config.yaml
num_hidden_layers: 9
hidden_size: 192
num_attention_heads: 6
num_key_value_heads: 6
head_dim: 32
intermediate_size: 768
vocab_size: 1637
hidden_act: "gelu"
norm: "rmsnorm"
norm_place: "pre"
norm_eps: 1e-06
positions: "rope"
rope_theta: 71200.0
rope_fraction: 0.25
qk_norm: false
attn_scale: 0.177
bias: "none"
tie_word_embeddings: false
parallel_block: false
init: "normal"
init_std_qkv: 0.0455
init_std_o: 0.0565
init_std_up: 0.0651
init_std_down: 0.0651
optimizer: "soap_variant"
learning_rate: 0.00911
weight_decay: 0.0
lr_head: 0.0105
max_grad_norm: 2.0
warmup_steps: 200
schedule: "wsd"
decay_fraction: 1.0
decay_shape: "pow"
final_lr_fraction: 0.05
batch_tokens: 32768
max_seq_len: 256
doc_mask: false
train_tokens: 137200000
max_steps: 4188
dataset: "wikipedia_en"
Each number is 500 + 25 x the weight over its row's rms, rounded and kept within 0 to 999. Layers, rows and columns count from 0. Numbers have three digits each. The size before them is the row's rms in percent of the matrix's.

# layer 6 attention query, 192x192, rms 0.0457, rows 148-191, columns 96-127
108:545502464498494524486476473478465515527516524559516498494482479469497531535499489497499520493492
113:472500499510461518512452533521465485501503482451509487521528548487484500563467501513494526511496
107:528535527497506483548495497452474464475511501516495480530542488483479495490479530509516526436492
110:498503481479500528506520545513569495527500491501456461524518537563464497524519493473497503495538
110:451501509523483510495476508419508526508452486504510491502507510539487517547483465495477525499491
104:536530474470506468517515467478527473503533533477484510493441486491486523526480508527508472498479
105:534494498471531466523513484502482526521479519480490475534445484521483508527462552513496552485459
112:484548490458482522518478535497528509532520533528470496490481485480471492471479546547486542452480
105:500506499505488492503468489490561489464483436514514515450484555463518542499462538516530535511508
117:522492498449530543488506473470498480533539486511476492498530528514508503495507476490526551560548
114:528474503488506476488490465487490532474496495505452552524490489482502561457508486497461468499503
110:441511516481546485503468512487488484536500527513487554540509522501494511544471488494482529500486
079:537518488480496539535491520527508466499465526504485483489555576510498525538511520541545513497515
085:463493531499494521520500511472484522543523500479525539508522499463459528489500505447476503517536
156:478479554479513519508523492507475555526494499486504497524519501464512493467494503467508499515477
097:508475524525464523499519479473495522497478489537493512525464494545488475520479501452498492485471
082:502506498483447500511482486471509524526495487530498496526525490468519526549478485468520496513499
088:492522509496517489501511519482507533450495527491496523548462510461516468501513496512480485512519
092:510473548497504498492537517487456512572503559505500490518498546479525484482494470433495520479498
105:522462482487499482495491472472534517529435517519510501483492533461518486503453494500505487504511
114:507506459477530512478539512509488501533528500487531513486554509491490519540465514472488531527503
103:510479535518498477519488513508502511443477534512509516546475520453575520424516514516537481539481
090:535513480519476501501499530475504473468560497499487477504550512546451519465527468484500488486521
100:517444513532559508519492518453529517522478493538560511478531476481512430513475499454483527496481
100:475502434521486490486491470534493464518508493452497506523474490488479516512540543489461480478503
104:528512536502478492471504466510477507548478501479492489506443512436517506484481494504497472517529
101:533515531502507517513478510506485490506475476434491472507502460519479555522482549494502489537493
101:465517533530517517506525509487495497487488533530444451476455557514480492517468473466492549513490
098:504522481468477551566481498492493511525450467474526519498504555490485527460505486506475598533525
100:514535482494506499504491500469480500573492505533502474499561527491521476497487513479531478519518
114:555500504488486538531506515529480510504538513432481450525482468513498491461462484474503463484472
103:492494483467555501511518469490465534527464524521497478497499471509506468496503514552526492489468
101:479468490505518512454514519486491503532474502472458486493522521505505503514521474521512537490509
104:489474516525521460503515486514513445522523466498498469485485485503454478471501508482472473443516
107:542493473530496525504510491466494523489485479539499472489472483499508493527488491536494516488521
102:528448492517499555502487521515505509508531530487475497512483509497562469508526491539492512491513
102:487520481497526571506508496552480515502472498507475480512511497518482468507500523516492491484510
107:432531556500476550488520475487530511533545496454476515508488514555535499490498492487502486500505
108:489459521484523485500516490530464539503469491527485474537506502503551508500492458492500506509494
104:499536457464492493536548486503522504468465504468475495474463556498512480521507579518511466528501
104:518512470491479530455502544462500509497496490500481491544505466462513502467501481486473517503514
104:513513505484551484524511423544522539511471522435503497546479494461483474489518486484506525557530
111:489524475528502452539489542497489521475519488543506442515496499513498518517486482490484530476524
103:488514515516488474505495467475524472461520463482502508467494509479468495507508506546498526509494
# layer 6 attention key, 192x192, rms 0.0453, rows 148-191, columns 96-127
100:514498510530527458488473501494488530485515518483495538488507509487487478489450530469460511475532
097:503495499510562509513493452460507508508502465526487526463532502479498470490533523475486479504508
100:473518511541476477517491491460493522498481501532524458467483518511475550467473545497511500515495
098:531516510520512495545496497501479478488541427484478486488479456478512504484525538471469517489500
094:479512522476456511465488512490494514509504493578506492516506508514493536497508504506472536517534
092:544515500482476486493466550485513461570514542485433504489495510494473470479492491511545487462531
093:480493532512513454498515518525471488502508473467519543515461510475490490461507523510488489487502
099:496484483555503510464503470531490479518507457484507477529498530549490486484499485486474529462482
090:506537487520518537507511482524498530563499516491501522522487473511497488499481465515482451494508
108:483495470527510510516481480505446505528469475506503491511498496476513495481458475490472512475536
103:494504481482500528461530536520526507501467465495486497542473533498543521494501492502516501484482
091:538487510511508493510423495542525492487481501478498483501522512531484488524513527491520509571510
066:503515509523524513471486492489490454514512526506511501500500431555489519494493516479532449480490
091:533469514491524575510493526511476513485505502483545514508479491504507498495473441504512492515512
093:513501475507509488527550464479478549488477549505483507565496500470508517478486491503471483462482
094:507499492464480493517460489482489499464517500475516559505484482528478463490530496478494472470468
075:472539466520503470485465462472521531495487465528511480503495479490503524516511464494481491497464
084:482479528501526502481506494533479537482475488549538493513535534476476483459515458478511521462470
187:464515491510488503504468527506526441521515479483504467437475480540459488522527518534492495506512
102:498488548485481448469508480516518491527525491534529504475497536479500443511516483478491513516490
111:511487495494453526460527517510478525566512488501492513477511518516499479538471523471479515481459
096:497516513505526487504499519489488536484475517529494486489495518517503551468512481524528517501469
092:552497484522508516505468536499486515492520486551512509511536519482484475495496483532466522558525
100:530503479453529485499505479466509470529474474508463506483481487545513488515497517533465517533492
097:508513499508486504490478456470490484555506532514547499518473450468512524548509461512477512493530
120:492479505486521517491533474500501507489515540492503507520485537480544492505479477459510516487505
090:476524528525506488503505485486545484470502533498469504494494505521486519521464503519522506546519
108:495553520579506510512526485515469534475481532546528500500509498498526497550479536470476457508475
095:515488483501498487488488501539489526501449482508511513466498537480523523460474443475514508487513
093:492483537493465482518495521463516471513524455526480535466516486492495468512474499493463505507504
111:534479503498529530487492491481492497480491498452548457517477514520450478454482477495536454515496
104:549474463484565545489500539545508500474516516460479489525528475483518496485513495513487473501509
099:476480513500508506502514471486507498508477476474456456522550498500500501493478482535501498459514
103:514520531483514480573504508493507520524512486470475527471502492553493491495501574458525471472494
096:555509511535502516477483533479442501540503454496497501475494491460500490519502489547465522443475
097:493543486477494493503473489526499497505521484519511443476494486496501452499499475543465493516539
093:535518514487495453536492498482483507504489467486525483541492501480465477447520499522475463509494
100:465534493544515518459508492520514537521517505450484531506481529494476487517465475514529513522496
101:498491500465516487499503473504491521514466497458500473529463515460501546492470492509488490516460
104:504488512543505456492534489442537531484480549554536517481494510501522474498516492484497486475482
097:509509455459535485467497531489502515490490517517460532516477493510545464487484514505481499491503
101:503483548515510481484499474469529511503443466472514496526471480426476482504478507455524492583523
097:478525524496493485523517504488511457492480491490470530471481485506475507460459523549461487494497
099:466546514470526488523452452473530461479525482485497491510463504546513482515555502504513464513486
# layer 6 attention value, 192x192, rms 0.0455, rows 128-191, columns 96-127
085:503455490472507515505469507520466549525460479499478536487520520544511492503449474482566513501486
086:484521514496500482531495482435543483505537499511497507479493474476460550514503516466521511496495
084:510501501437474535458513491518506505451504512496509509485505505491519511517531524524469460525565
090:512463534523508519475459531459479577506457493519514536472471520553485476480531501493491476496488
088:481486531497508471475498530482482507563481488498507498522483529516518450488472469533521506492538
078:530450479474524492517506475489539517576511500460505473468492489543484518507476477514502519529495
081:508487513494521493501506505518517512514495507474468535511505477511491511499497466481473493504500
085:538504496506530493499490473526483501491483533459478504522559482498524536455463503518515457525485
085:527504485527457465482461510552535501504471490505512477445477506443503466526515505495469486446508
090:479489495534480485449469460502471507537499520481500470481507504501525487523498529512487513514487
086:535487548525512524522491514458506517502456493501502469495511539497466501520499467501500543482498
077:518517493487500485536529479528510509536479485487473489518541495441491531493499467471511456470484
088:495504479509549520486512497526503498479554483483519462496479468521482477489524503457515511487481
082:477493509497512525557503471488518489537483503494507533480513517518503488514448476481460535464534
084:546482509494512488482462497489513520476561502432522490489520516511499496493506485537503493495511
079:520485518484471456511514511522519507475518461505505496496517478476536515514454522537492501542493
084:511506543509504491511469535539521516491478507488539472488465493445500479527520493545538495513491
085:511477494460518496519503519489580505498535501511496472474464528535522501533515492555526523482507
087:474500468505499480506507497541492531470467460471548523543503476515495519476487448484509508432505
085:522488522481518481517472514485532510563488497500497511502498529489529528488518516510514496430483
087:509515573468471547470468509486492436505524499482486491486485504452486508474496522534495490502480
088:495516498526517506539483479510512504482489508494537509513479473513435458517477486513516545512461
080:468500481436543513500500493488458494519484516541465473520485498480500543483549482511540498504490
097:534528503473520481485517522518519508514527521475505505529535455521508506478450511518518479482508
106:426493533486515511465464509487494472517462446491506524487508500497504423527526461460467489538504
086:496504512477458560499491523416508468539461511517499486518521515485429495513509491534508509521455
086:483490539492469558523506549503564513451511479512474460462496545492481501460515511476501456485526
086:487481491448511487491520520502449503489510459562510502506495483472518457469460480442486491498528
084:483518477506536446506501540453512508525458517481455512507506545515508483457503477476509471509518
089:549519474484486487464529484480524523507495502495497511489483499486488482508474514467473533526473
080:491512530501505510496511480456479482508513498496508527500450550543481473516492513509501541466502
086:498503528518486514470520495505523502496498512536496509510481490473522523527502478511500490520510
087:482481485460494523445484500537519497496483497489498508525491471493478457504505519512519462532499
086:531506488505504480501511506506501513508491513462532512476520479506531487441513442509464526481510
087:510534522492485474513462504506520476486477516565525472463503477506488539471465465494508497457552
083:501526558493529508535491495480513493544528497548495503527471515506513517531481468529503525503489
092:529526508478495494532470523495482525519555503540516513531461526474537486495483509472475515436489
090:483501481527471515508487490508471481520510502501517523501511554530544506527458500585512520494464
095:456505523520517505534512456511500524505480475481516484475470562475484493515514529434504494499542
088:508503488508495528512489505476548509512478487452524521541515506504489508474498502532485559498517
085:517494497527477512521518528464482506453507463480520496466485512491497482507486512479506444507464
091:539461504523492508493482482516484492515519507530487500489477497488472509490520439505501467500503
094:518487517504473488511513505489535532484466496526513488537498569460488544502509523532488514473505
093:489543512533502522542509477502467515508463471501481493484511518537519466475553477501525501488472
090:467489479490520529512449492534543477519410510476509466486478501492531544414486497559511524516503
079:521507494484496494453518479488484480460505483514484565473514500526476530464500527506497505499502
091:484487485513510476461541491505505488484519492535549518526497497527475456509493552518533490524527
093:492530499512525464523461479530469506550496493514557509491511499520482496503504491456462478522503
086:527520477501483533520465489474494483493488471479530444495525522499505531525519524516516527496508
094:509517426486510477522544516503497504498501502525495509520494519484492475486551467500438499502476
089:482502459512431525498499501473514552464524502494511476515497493493484505516459512511483515480484
080:510527467531514515534483460492456523513494533493502450535557468510485549432496524525503492470473
092:483481515485467500504543492503547514523486473474498482495445502559522479489507493503543516481469
095:481500483455503465457470508524485484517476537532535505519514481477562520486491501514464489495472
090:524459519494544474479507486552503496448451546503506469547493524523506533504534508512503527481471
095:484471539509503476527531452464546489461476519506545484458509516540477533506494510497518517509554
085:510492469557514505483512504504517476478472476492481528523484533500490523504463470512476464504484
092:521508497500521483541493511478518555519459481469488491494490470500459507475493517487505468475485
092:536496524490512498483510505534512531489458492516520522542473490502517482520548529482512526500557
088:476469522500470492478515496478492522514551485544512469489490512492483479513495508493518512500483
092:505479518510511505475561473498506500492494489536484542457541497508545485492498512490511512481489
091:478537503504496492521553490526503494464521552525442477462504503495508508517516487518461513520548
083:523461508528511477549485518495521518522495483459513508450503480521508510534512437536444486446563
092:453520480540499531482534481503531480499483527514497485512489473501521512432540491477445500485518
# layer 6 attention output (transposed), 192x192, rms 0.0567, rows 128-191, columns 96-127
091:529455526502470491492547503465516476505527495496522517473493455530463464495516490492492497473503
087:514526532469560521516509500496498495520521536492460463501484507477520481540510537505461499462533
085:490499483501510521511538508487516472526473467494466502471525521486506537534509480505510510526500
087:485531477483504487525478482508453510504519511515521538505525486543494498452464500515494501498496
083:504458490501485509486502505480507519486493478492527501477488504507490508494504487530432496528487
079:479455516494485510476486505482525501489475496524451482520513471532512497512514466470517519506478
084:598500483495525490501481477454493532512521508458500484563490430494540474482474511512512492517470
089:511499536476503456472494510509486461507495512523512489502505500513510511502481538537503491558524
085:478507507504510461524517480505500511478490530525513522525525480501419489476516503488481468535487
090:517500511490535504518506502519541563500508483490526473509517452553468503527530431463465505512521
092:479482531471504502502557495532502476481556526507508476506500494485482478480461522517517522440483
084:491499465520468512543517523526517515437515500508504474532496508523451468502441480538497523479518
090:534486537502500443514505484489487519537481507488466500539539472491495506527518487502544498485482
087:504469514467518474511498508521468487495475534505506441484457539488509466500511458490501507486521
080:504496503501491464461482483514508475497501556495527491504490470505521501494512524460521500513484
083:492459492520478540471493503544520519526482463541460479532478550495496452507503500514466447489538
084:471553473496494505508471488519501451544513494507512539495506513529466515533537487515522495487537
086:489507510505545492492500475514519469493499500489506525526520437446480504482481429511477498496483
085:571465518431506512533518493491494455509506488481546500511475520490484459471478495532496506483493
086:497526508496512450471507490502524546502505516486504482477485476473513501463438473463429494450502
086:447502477512464474493548474527494513509498501458513485469501475471548468488461516520470505496533
085:479483499517468526523480520493428508507477492501467511523507491525520498490499458528532511457543
082:507517498504482501529496474542511490505540497508524456529465545498500517500515524495534496506533
104:545502524459505498508487469549470464448497542538502491496516514518533497493494485520496545503510
100:483536487510483517524513465457489522515473483507550503547490495503468514483479500500510505519502
086:454483487568486471522515488483503486488530491454512479508520487531479493524503504467460495456518
084:517511489504528456456539458566508486528498519479541513501514528454476525447503529505571526498521
092:523500455511508496480509469475428514506499523479510506489482516499535482507504529550517462508494
082:505524524506521501444459488477490520522523527487513536549475518500535436533485502506469456511508
092:479489534504471524462481501508508497495511472482540547450471477476458498517469456497524505495474
081:504492532547481523501510499470491533490508461474505492454442470500502498498535529482486474504472
086:504510464531515512553542516501507530520474467491466536492533497501467480448509486532498488545503
084:509521502485519469516509499472479508484534491542512518480498512471506506493463496511525516483503
086:483475552497477475539451469513519460474495496512495471491480547533501549474517553453490532510525
085:507471458490499492466516499495468467486523486547500509476486518505528521516502524490491512535468
084:498503549476490487468518503491516516487503490446524531474475479518471420510525464513514492451517
091:503492526500503480471490500464509555527471506483503474482490504473571490508523500454519522546518
085:507487505524583471487508535491524472509460531516471513519496525513517462507508526468508465511494
099:539472471501524497510486485471480503473529528530485528512511481477458491478508479542496508499496
086:489510523501477508534566478531490504485478528523490502490487484492533526480521470466491499481482
081:497483545510490518454509470492484514525506487491505492494540448464491507520462542564463535500473
090:478516522474490515449494496465474444497498525483486510511465509538497528519470496533466488531496
090:543503466500520561449521487492491476529501533506470493481492455499513461526500473477488507469484
090:507490481508535524547537437488489504488469492494491526504509455480500457516497507506490427525502
091:551533492496520528534519485457470515490520538556485526500467549477467522504481492436452524490507
081:495512444476549524450490520475502532553495502463489489496512530488534453523505488508543508544533
085:518479470454495495501481508527489507485491477509490492492501472494549486507499493510533508529525
093:474511523500541516512493490499529530466489511478477487446486507522470501495527528495534543530519
080:520478500507486479494511489543535471493511525496450513485473504485545454510487509491494481471493
093:521491482532502492496488472504488463486512482438484493493503477484510492500496500489512466506518
087:487482486471505524539464510504489465532513450473527455496492501480467475508490530501473498476519
077:451477497507477436520479466522544471472506514506500477453447480495506499527485519480493453501553
091:533501489496482488522527552503497481528561521494496539519468528486540495498541518482470459468477
094:510501504521523478462529485447533484494518434515493488468529497569492521470469499479536533462507
086:487531512477472511462473500489498463545483507484427484492500524445473487534502515519507525482500
095:511491478472463521507513455542485490519538521464509514510532524490486488494517515521502522531504
083:508483466479534457488453508468511491533482539527531495487512499474506497528493516497449526480489
091:496482517488513518540496482501514518507479538500513507451547525512489506462470455472509512494535
090:521476511516542506489507557505470522482453521489470479546472511467486528490456511506519490517500
088:479536505491483499445498482507493488538497532511501495494527491506493493507474480528500496475549
089:512515501547518551537496558483471499551516482495464481503490492520482494518485517504457501524536
096:534483468501509528503486520481484543541480533471510477512471565505459457479476512469457504478492
090:471480485534504516468478460559497517490508510526518490517522509497485522555499528486509493554464
085:529537487487485493497494485526479487461535497511495484506516483495445501532528522505563483457490
# layer 6 MLP up, 768x192, rms 0.0652, rows 0-97, columns 96-127
101:513503493464508510500519485511515507482546458526526493524499502471499533520504497485492473503523
099:525467533523490508509491557497505550504536499533481475497457540487514532530477477482487514496469
098:478487495476506519536493507491538556505526501486551562529471511458513461470497478498440466487460
102:504483535507483510530526461522504520548514544498520488515465523523456527528561519491540500524492
103:502463494547517505502483475535492523567486507520476554501496463496513466489472511486471539503487
097:505525533477545492509527538511487484486455515512465493501521472502529489519559513554476545486470
104:472498455497487459546509499497479496502548510491530543510517547490530519492510495495508501535521
100:495507499494485462470475498509491480499490451483444472459522515479533517490500536514487508502470
098:504469499512472486459531460477492507533497535470504491517448524534516482498492525487553468501512
101:473470480531494519531510513502519470466499482483503488487492499504552512488492520502488452517523
093:541514497526524462487476453525488452504467547523495510503499503544543471480501538502534510537458
102:505453474486500524439539454518485467506519537484478532552474525494506480479502514539494521496533
100:503482484482500489476500512457499538515534562516480509514458491511476457499536503533441534503484
097:500526497505503496504480495508507510514548506435497496481465491499480485493499523505497466480480
100:545529467521509432493527531492475481502511516490506503521503547476491502524480494538473495516506
103:533472547465521490524490489508446526509534530522454520540496506470528465501506485444474523496489
097:500434541509507507476474483511518551519462527491484482494460522489535520502472503509459521503548
094:517462482509504519500508552515492538500484506487559541503527524495475477491471501489548517469471
100:484562476500520482498495499507459441491501489513479509507490510507550484516482483497510541461519
103:531500484511448456535531495494477514469517532503542489500520491535478518510539488454478507481500
103:513555536502517479506505521517519466486509454469496477497491530512442519526492501526484488490442
100:518547491494487476488533444475515495500480487528501472533503492511494477515525504468499452504528
109:475492490523500519516475456537500534461493547535503521446478448486503524546472448479520491531493
104:524481518491522517507522514517488524527492535508509501498507486541540494477513485519542511496452
098:518492548490492505472489459525496502523523502530560475505486504511506497515545519518491528483503
108:534467490552542509536473458488503474526518490512499465541454534508547501505489507442482493486519
105:460511460547503507483485554468543514516498495501470513514489538518535530551450525492518534519520
105:487495559536491457450505502489529521515504491531497480488501531510479534516498505466517510484518
098:500485514508503491498528520515519497489535497487506499435493516515518554478502507480485519532468
104:495512506435506520483506530480481473497497519518532520464482497507434441494507482499493474519486
091:509545472490489479463469479513456493537473540517489539527478518462506514517517496477485542488460
110:484550522539497501489490477480568485515522507548497486496519461492521560498495529500508481520495
096:541520478489488466489464469464485535490475476482462493522483483511508506509513524518503484517489
101:515512510515442488480525520512543500514505546511453528550467503528522470474525452493501488542453
103:519532519462530473475473495500489451499523469550462488474506491461511484483513491479471474514516
104:492478527534517511471476471526488496502510520472555465567489512461449500481486506507563536469525
099:483471521495499518491547511539428555478484479480514522485518469464494512476478516492503494550526
104:498543469519488475475515510494492532506499461513496504533496481507499474489486465508494502532488
102:517495512474490469479519512553477511480523500546516486496455487510483470516487465473480537470530
098:530516481470458490510550490491453502505486468492510481508495490467475520520487502502503517503532
090:539516442502476485472497468516491471509527460489529503497495526480473508519494512494508506471530
105:496508532518523482514506520461466500508486502496519528490469508512511484504498532503533481500519
091:474505512479457494486472501471498485501493522510491535519494507484433462507508539479499528524457
108:551519510552500511477471454487526506525518529510514491539523505510488479490490507472525492529505
095:554531496478456507538489463494524501482469477475478482568487525501521528494481501520547536462492
106:535500479486512482493482522485512508451549502494485506529491487448525485575497509495537507484504
094:496516466497484509502508507470514490502533465512505448494490480493506504541509525487486473506456
099:519527509514512499495506500488521487522442492517574509459534501527492504514501515513523478487464
099:471512467493522480509527481519511514497519501472451535493514497476496512507557484507477473483531
099:494519485540496468501489513513505493561534490503504491456483493496447545514445509499531507501496
089:536492491520539507488506501472524555489459504495499520493514453558491526445501496491471533474498
100:536525532499486519492512480499527475480526475464483446483475503454503506511508511509490538472528
102:508484503473514461492496518497466451494478484516496478503495499508465501480522503475545502484542
098:530488530461464512550506515537493461527510504494494529485475517526534514485544494495520481548453
097:536434512501528493518489469509471480466500549483514512514500486458466487456490530470527524528503
099:499529466483502488526549482508494485509506540470526446478464492491488498529534475453499502498535
104:534502537502464564457473535504480488461495525512565492516504547529484526527504485512494520514529
098:511518447477505536510489469536460504452507494493518505483496449498510521466481471551507504487495
103:511513459469501513494521470519505510515537487485523503501472506535520495500481475475477462566493
096:536497494493537529487518472522504519523457524505530498533527493506535517503496485507480542506475
102:479514485458517569519519492512506523431489492479460498549480527465514497495470517465487521506499
102:522511506504529469541472497488469502502507526490497510485499514473551484528478525482490477492489
105:458470556463482470514507517495464508480494468517464526555486513507506507546455509485498494478547
087:526526488499493516478483480479506509538492518491463469476440541519525478486518474452480532477498
098:503471502484497533473516517497455480496493509481532454514490506488479511463479493462457477498464
111:508512509465493484479481517519518480503507469519508536479518510488518469464485507494472493508528
103:474517505492485489481515496501532515514507475516518472455467520500560562517462515492503477501485
097:580476511478504494474501502487490519475523481497516503512498512462478524465424512509483499507516
097:519432493482520502528533501518461483482488512477487500535490533567492518476510517516534478468471
106:525498522490509454516485518486521509521508489518519476500486544492537517501514473504482465539528
107:486501480518509499471535513513480485437454514474487465491479531448528506517504479535505511481453
104:494478483500510548499438529501475466529499487507482516534494543482537541539474480533492545509485
103:517508552473512500493496509498500505483486484489471512450478481520519504489484444482512462498523
104:523459509499535514535507488519499523509482460511472503493483467484504548532490498452529512510494
091:513501467479516492544465497492500488555478485529454516488492509485459497497553497531504531526557
103:521499522522507523509524522459512532509501514463495494484473535517500515492532523520539495465520
097:490525504498505493503475514519471456491479495491484485496488477487531522492526474545448509480479
096:508513546469501496507489526520484533483532491478498479471469533436535460499498509507498482479472
090:515482490432474492483491483495479499462538522412547508522490519475519467459487480483526494486502
105:480505511478502524455478503460481474478479502517501472500480484546452496493476496471534518505504
095:503506459480533466474467545528537487508507482490506471510544504495545481522505471502524507477540
101:504509560485487435487465498492539527487526535463455475491525513489470466495523507505507496478488
106:505489517467487467465520520517492514503537537524439515498488488417504493511512513467519493503493
102:512494513509539502532495483494483480491498545519466488551518511534485518465511500483477530508491
105:498488503495524476459571483547470527500526496483511492508498465445491475499496487481522481460494
097:513504543494519507465500528506467526484528476519553506526505491491530482470543515544533534491505
111:491540558520495468537494502460506462512510474521518565496489542449477451516518456484499449513478
108:517507498507516471482466494483510481537507458552460493530498527515469507474455504472544472525484
103:513499479518500488504515531540487517502510540469523450492507529525498495538464461468523513470498
098:471475528489500459520479494492504476466534493544509493463498481470516476456500503477486480507506
100:491525562540496526526485495520506466473512533527527466527512485434525516475423529487511500487500
099:550489520468495466506501499522482491502503520488507519514489460493475516474481477526498459472502
100:515470501541499476497502518483489555534473505494504474513538463488467501513477521513518500474498
102:565520477538519506483524559512485444519485462526509502490516473485480509513539504520464469487523
107:453524543478533488500472529526523504505484496449517529557488562569513526513491520492553530510499
092:497523552479486445492550525538426479514479477537503519499554497537495473487473511504479502488474
103:493488486472500497537505482522458506492508456469492474491485488489514479490509493529480506480444
098:477529472472495493491468470495487506540517528519488487449478512506514530471540511483505477525524
# layer 6 MLP down (transposed), 768x192, rms 0.065, rows 0-96, columns 96-127
110:497495492532463470483540517521499448473525478497493508555519466471476478504542464488503521535513
099:461518455456529475505492511551521470520483532470532522506515475508497485491469494471515498468508
091:509524493510508474483478510466461499510495491493494455500522495500451469440492493525479489470481
105:480469532492500496476461520502545522496496468535512511525470529523506506524509464511499504519548
104:503528489489507472485499499472557510532446486512479488472502531523536489524458534502512479498495
098:547491523534533500514474525497509528459560471532535506486479521491440494532454481476510483517465
103:538570536468508502462498482506493501488503487499490480492534499516543503469459477493503480465542
104:527533522531458465519488513555515514497529452540532481500515451504498481518517500518459494478502
097:503522484499482468473512458516533502500526500528461498506566463508522533518492519524480476521504
093:482520531507516531458479475532487493514541490473475479504514502488444470480541453501489523478497
097:463508485461504526581480501522490491533475512520493532502517486477497504522497499509516501508509
100:506529492519530499482533456482495496534428477516520461513481552486537526502471507515541492500556
107:471466546513503498531441499512475492522532544500483508480521546508505525504552525504498535475498
096:495531477478466491501450509506531411504498484486456476507494501535508497488498461473489463510483
105:493439473541503499508512474466541467472464460486481529508509459540479478521542449538474485542458
110:522531534530492527479465517488476488515472496534481500474489453509516533493547492497541474519477
102:483562462523531510540523507508493493453518464501550459511522550496503464509473488453490499536500
100:522534517458518508529482447492490500485518463483455496453492469531476535483541494527469474507549
102:499463496565530490503459518542496493486510517500512497484531512502481465481492488456481469528456
106:496524513485523537496499500495492508528478503535476527481492516518496474483501537511449485522462
100:501543500475496516546484519567495489490535496539475511487481517521507516448492520481499481500505
105:478460501460505489480459545462495501488500482505494489470500510517507458501474504480511509495490
109:485520531533493491481490524505525524484523501487530454497533527526512470485492494478514503480499
098:522501492471486514506508489495470541517464499505489508487521480516508532509492484503489496505512
097:524523476469516490476480520522529443479482533527523449522511516490489496496504525485521478520559
102:495503530478522448483520496524529499450495444510490516468533471533482455467463485524479497511508
103:483468533490454468479498516497504532445499506514484526430494470495489517477521511468485447482513
091:504522519454527527516552504482487482515474497490458557509489462481518510488499499471495526512513
099:499497512502513498537478477486544495485514453482514484520523486479472479525503469466534496505490
098:480515506487479524540485470523492475501546479500456512510538499525514522467500507502479460476508
100:508490541500531505518503505496512478504485493489507440522556471534555471533533471511491483508541
109:498478515467489463498505520495465479494467497518522499475478526514482488509516500493485523491524
099:472517509472481560487536528509560515504550482531511491453476514520531530475515491498484489522483
094:518521530487559515534502509443504458494468464503501466481510492466463534527513466522501517472493
111:529469514501489520510494493471508472523453465466533515504479493513479520519461466457496480507473
120:469533487497460521520466496488493508501485521524505516476546499505495513499520499524453483499511
099:516505530475468480525502534533496466547511452490490513521484586520516540520511463542532535482473
100:494509506452484459493478458479468482521488551518506479549524519502460552487553500485476536499486
107:487467494461490504512465485488509541486487478490502485450500521534523485502481505511494497506475
095:496525516520516519495505524483521529533559513503526535507509476553526545444467513498491520470465
097:483514507503501529495517455510496497498502520477485454510487553512519497537550481446529526533511
103:512477523488490519461476480499453492526497469519534517480481476464464498489488441476519544526530
087:526542470525524527536499497515501497475495475494528531507473490527536570493481523510510445476520
112:499501449530515507522545492482502579542538477520496484462500476473500548469469493484503507507490
099:504488475451483523505476518520483472505490463489464495484533517489488524473530487502536483487524
107:488518490480504536486508492486504488502546530526499507560466481498488526494491515537510451478486
102:494479510479468464473577482481468523536463464544496495502485507495527508490517523513523523512521
103:517484509500513532477487507500477470504510509546481508492462519538513517489516498546508501527503
098:491497465505469501527546518491554481516512500505530497509515487459508501470443506502506520514488
102:436506462497509462526479523464480510479458516452467499497503481472452537466444501506562464517499
094:491507477495479489492519463523489513502523507509510495508492510427487496559511528516543507510468
094:503510435489511477506481475508528495522453497486540465462528500484460459476503495518515517507467
093:480459533505527491458461470488511474520516508512519488494508458489535539482511528515481509471486
106:498486495529501559515488489514548529494503477536519479563479513514520491502506493508496421511514
109:431492545463495521483474476516512498476516487535509507530483476496525497487516492488499483473515
096:518491545521500497518499515499469495470544521545487517506527507525514469511511518500470514516472
100:493480542511534481533467467531513506515527497501439476533519489496497469479527496478518508498508
101:499455508489467506507481541495428510487525533454494486506500533488484501515469533481490490538517
108:461535497517508496490485471527497525451514492514502504464496495508466548517490504497536480510501
098:530513488501494429506532511524523504480465494515487516497561494513472518512496497465542503495494
105:510516499494480502475484488493518482510515498523487466525545524457466442508525502498473465499498
104:477503466490480520510534535478576485520537473469470539473493503488458516490498475482464485485470
114:512489529472475503504476491469477526478491512459489447525495507481477491537447494534514481534482
092:547499501499494470512520488550477450476500513526498536540519518512525532478454528478501519460500
102:483491508488461498481512466514497495466525509475501496510466495502489569485462526532518505509511
106:509509477494520526447517493508481533486428504469502526492540494498496534526503507519450529511472
105:525471552529458501516515479470486470546514524463494454490518495492532480559497514495542554522543
105:473458474500529473564528471523512535465469505485509457478537499514516513505470511484516493493542
093:481584506517510501469535476445517520516507502501498508491538414499477489515469514494493553515522
108:508516450500514484493495510558490509513489507499514502433523495501539476468495506485498474504537
106:464544553531459539506554468505494492485488493525483539487526514509488487511499523507491511520491
097:496494463486553527513481461528514493474502485509474492496509491502495496488476492486548492526493
101:506523480516457514498536485487533511524481488489477550496504469487517494513489480485478503478489
105:506511507499486496500464537485527532451515565519504520495489529528518486437487486502477506497497
099:459518496548522513485510495487462530477511505503544449538482517489477512511528509491522477481489
102:516478486500459456441497506514533472481495529541533493522470490453502502475487476488519492509472
090:547480484527566501465536468510454503531545523518497521450493506511496491483508503458518472503489
096:510472511464495508491428503478530510514491488521493477475518500499488515477497476521495472546485
092:469534499584524534537490484534535507491503516513502481523508485502514554496522480522464536499509
093:485487490488511467540528482462474498502539444497536535517541462483541510475504462482464481476479
085:497478518496504477525486496480522517472503537532501506442479513498509515489512511462516519488494
099:470499476518529466480511512489462490501495471511519529514455489516452545495523529537503541546475
110:508515471476479538525545466505525455525464453494472480439493544472503513459530511539504510491478
105:516545494524463512479482523498486527471499495460506491500502488431492427517471512510534472517512
103:532511531514493480511483477535489498459541532519478532496493508542493492514479483469485443498469
095:485526469482494480494490493480513480476486500505458474480463539488490488526461514524435488517503
107:450515505465517526476538472454531525513504486478516472482507488523509520508516489483526507490547
098:502502537493517473516577473509501497495530504451531496546547510515512447510504460523477491544510
108:452457492495494506525485494523498509513546504496528460465518523480481499524478492466512501468492
099:483530515460487532520530501516495476491515486438553453475503487529495444496509478451472483488489
095:513513472475475525517481494501481537472476480489484494492476430566494469530545501534506507524515
094:495487497512516524499486524495492531510480518487484500504502510511522488479473539479485534508483
096:467492480519523502488530497510526488477501489512482527514511507507490508522487445535502469515497
107:518465528422499485497487519542489511499456481472558534494475509497526476484517544513486521515545
105:492475452465509472502523473458522515492535457523488432522467498527501510472503575494455481449470
092:491486452474472511541511485498523489476488523516501526561457474461553514511507516563494484488530
106:442540494528525512495466486485524486549499515516482499516475517511504491513467519476479486520510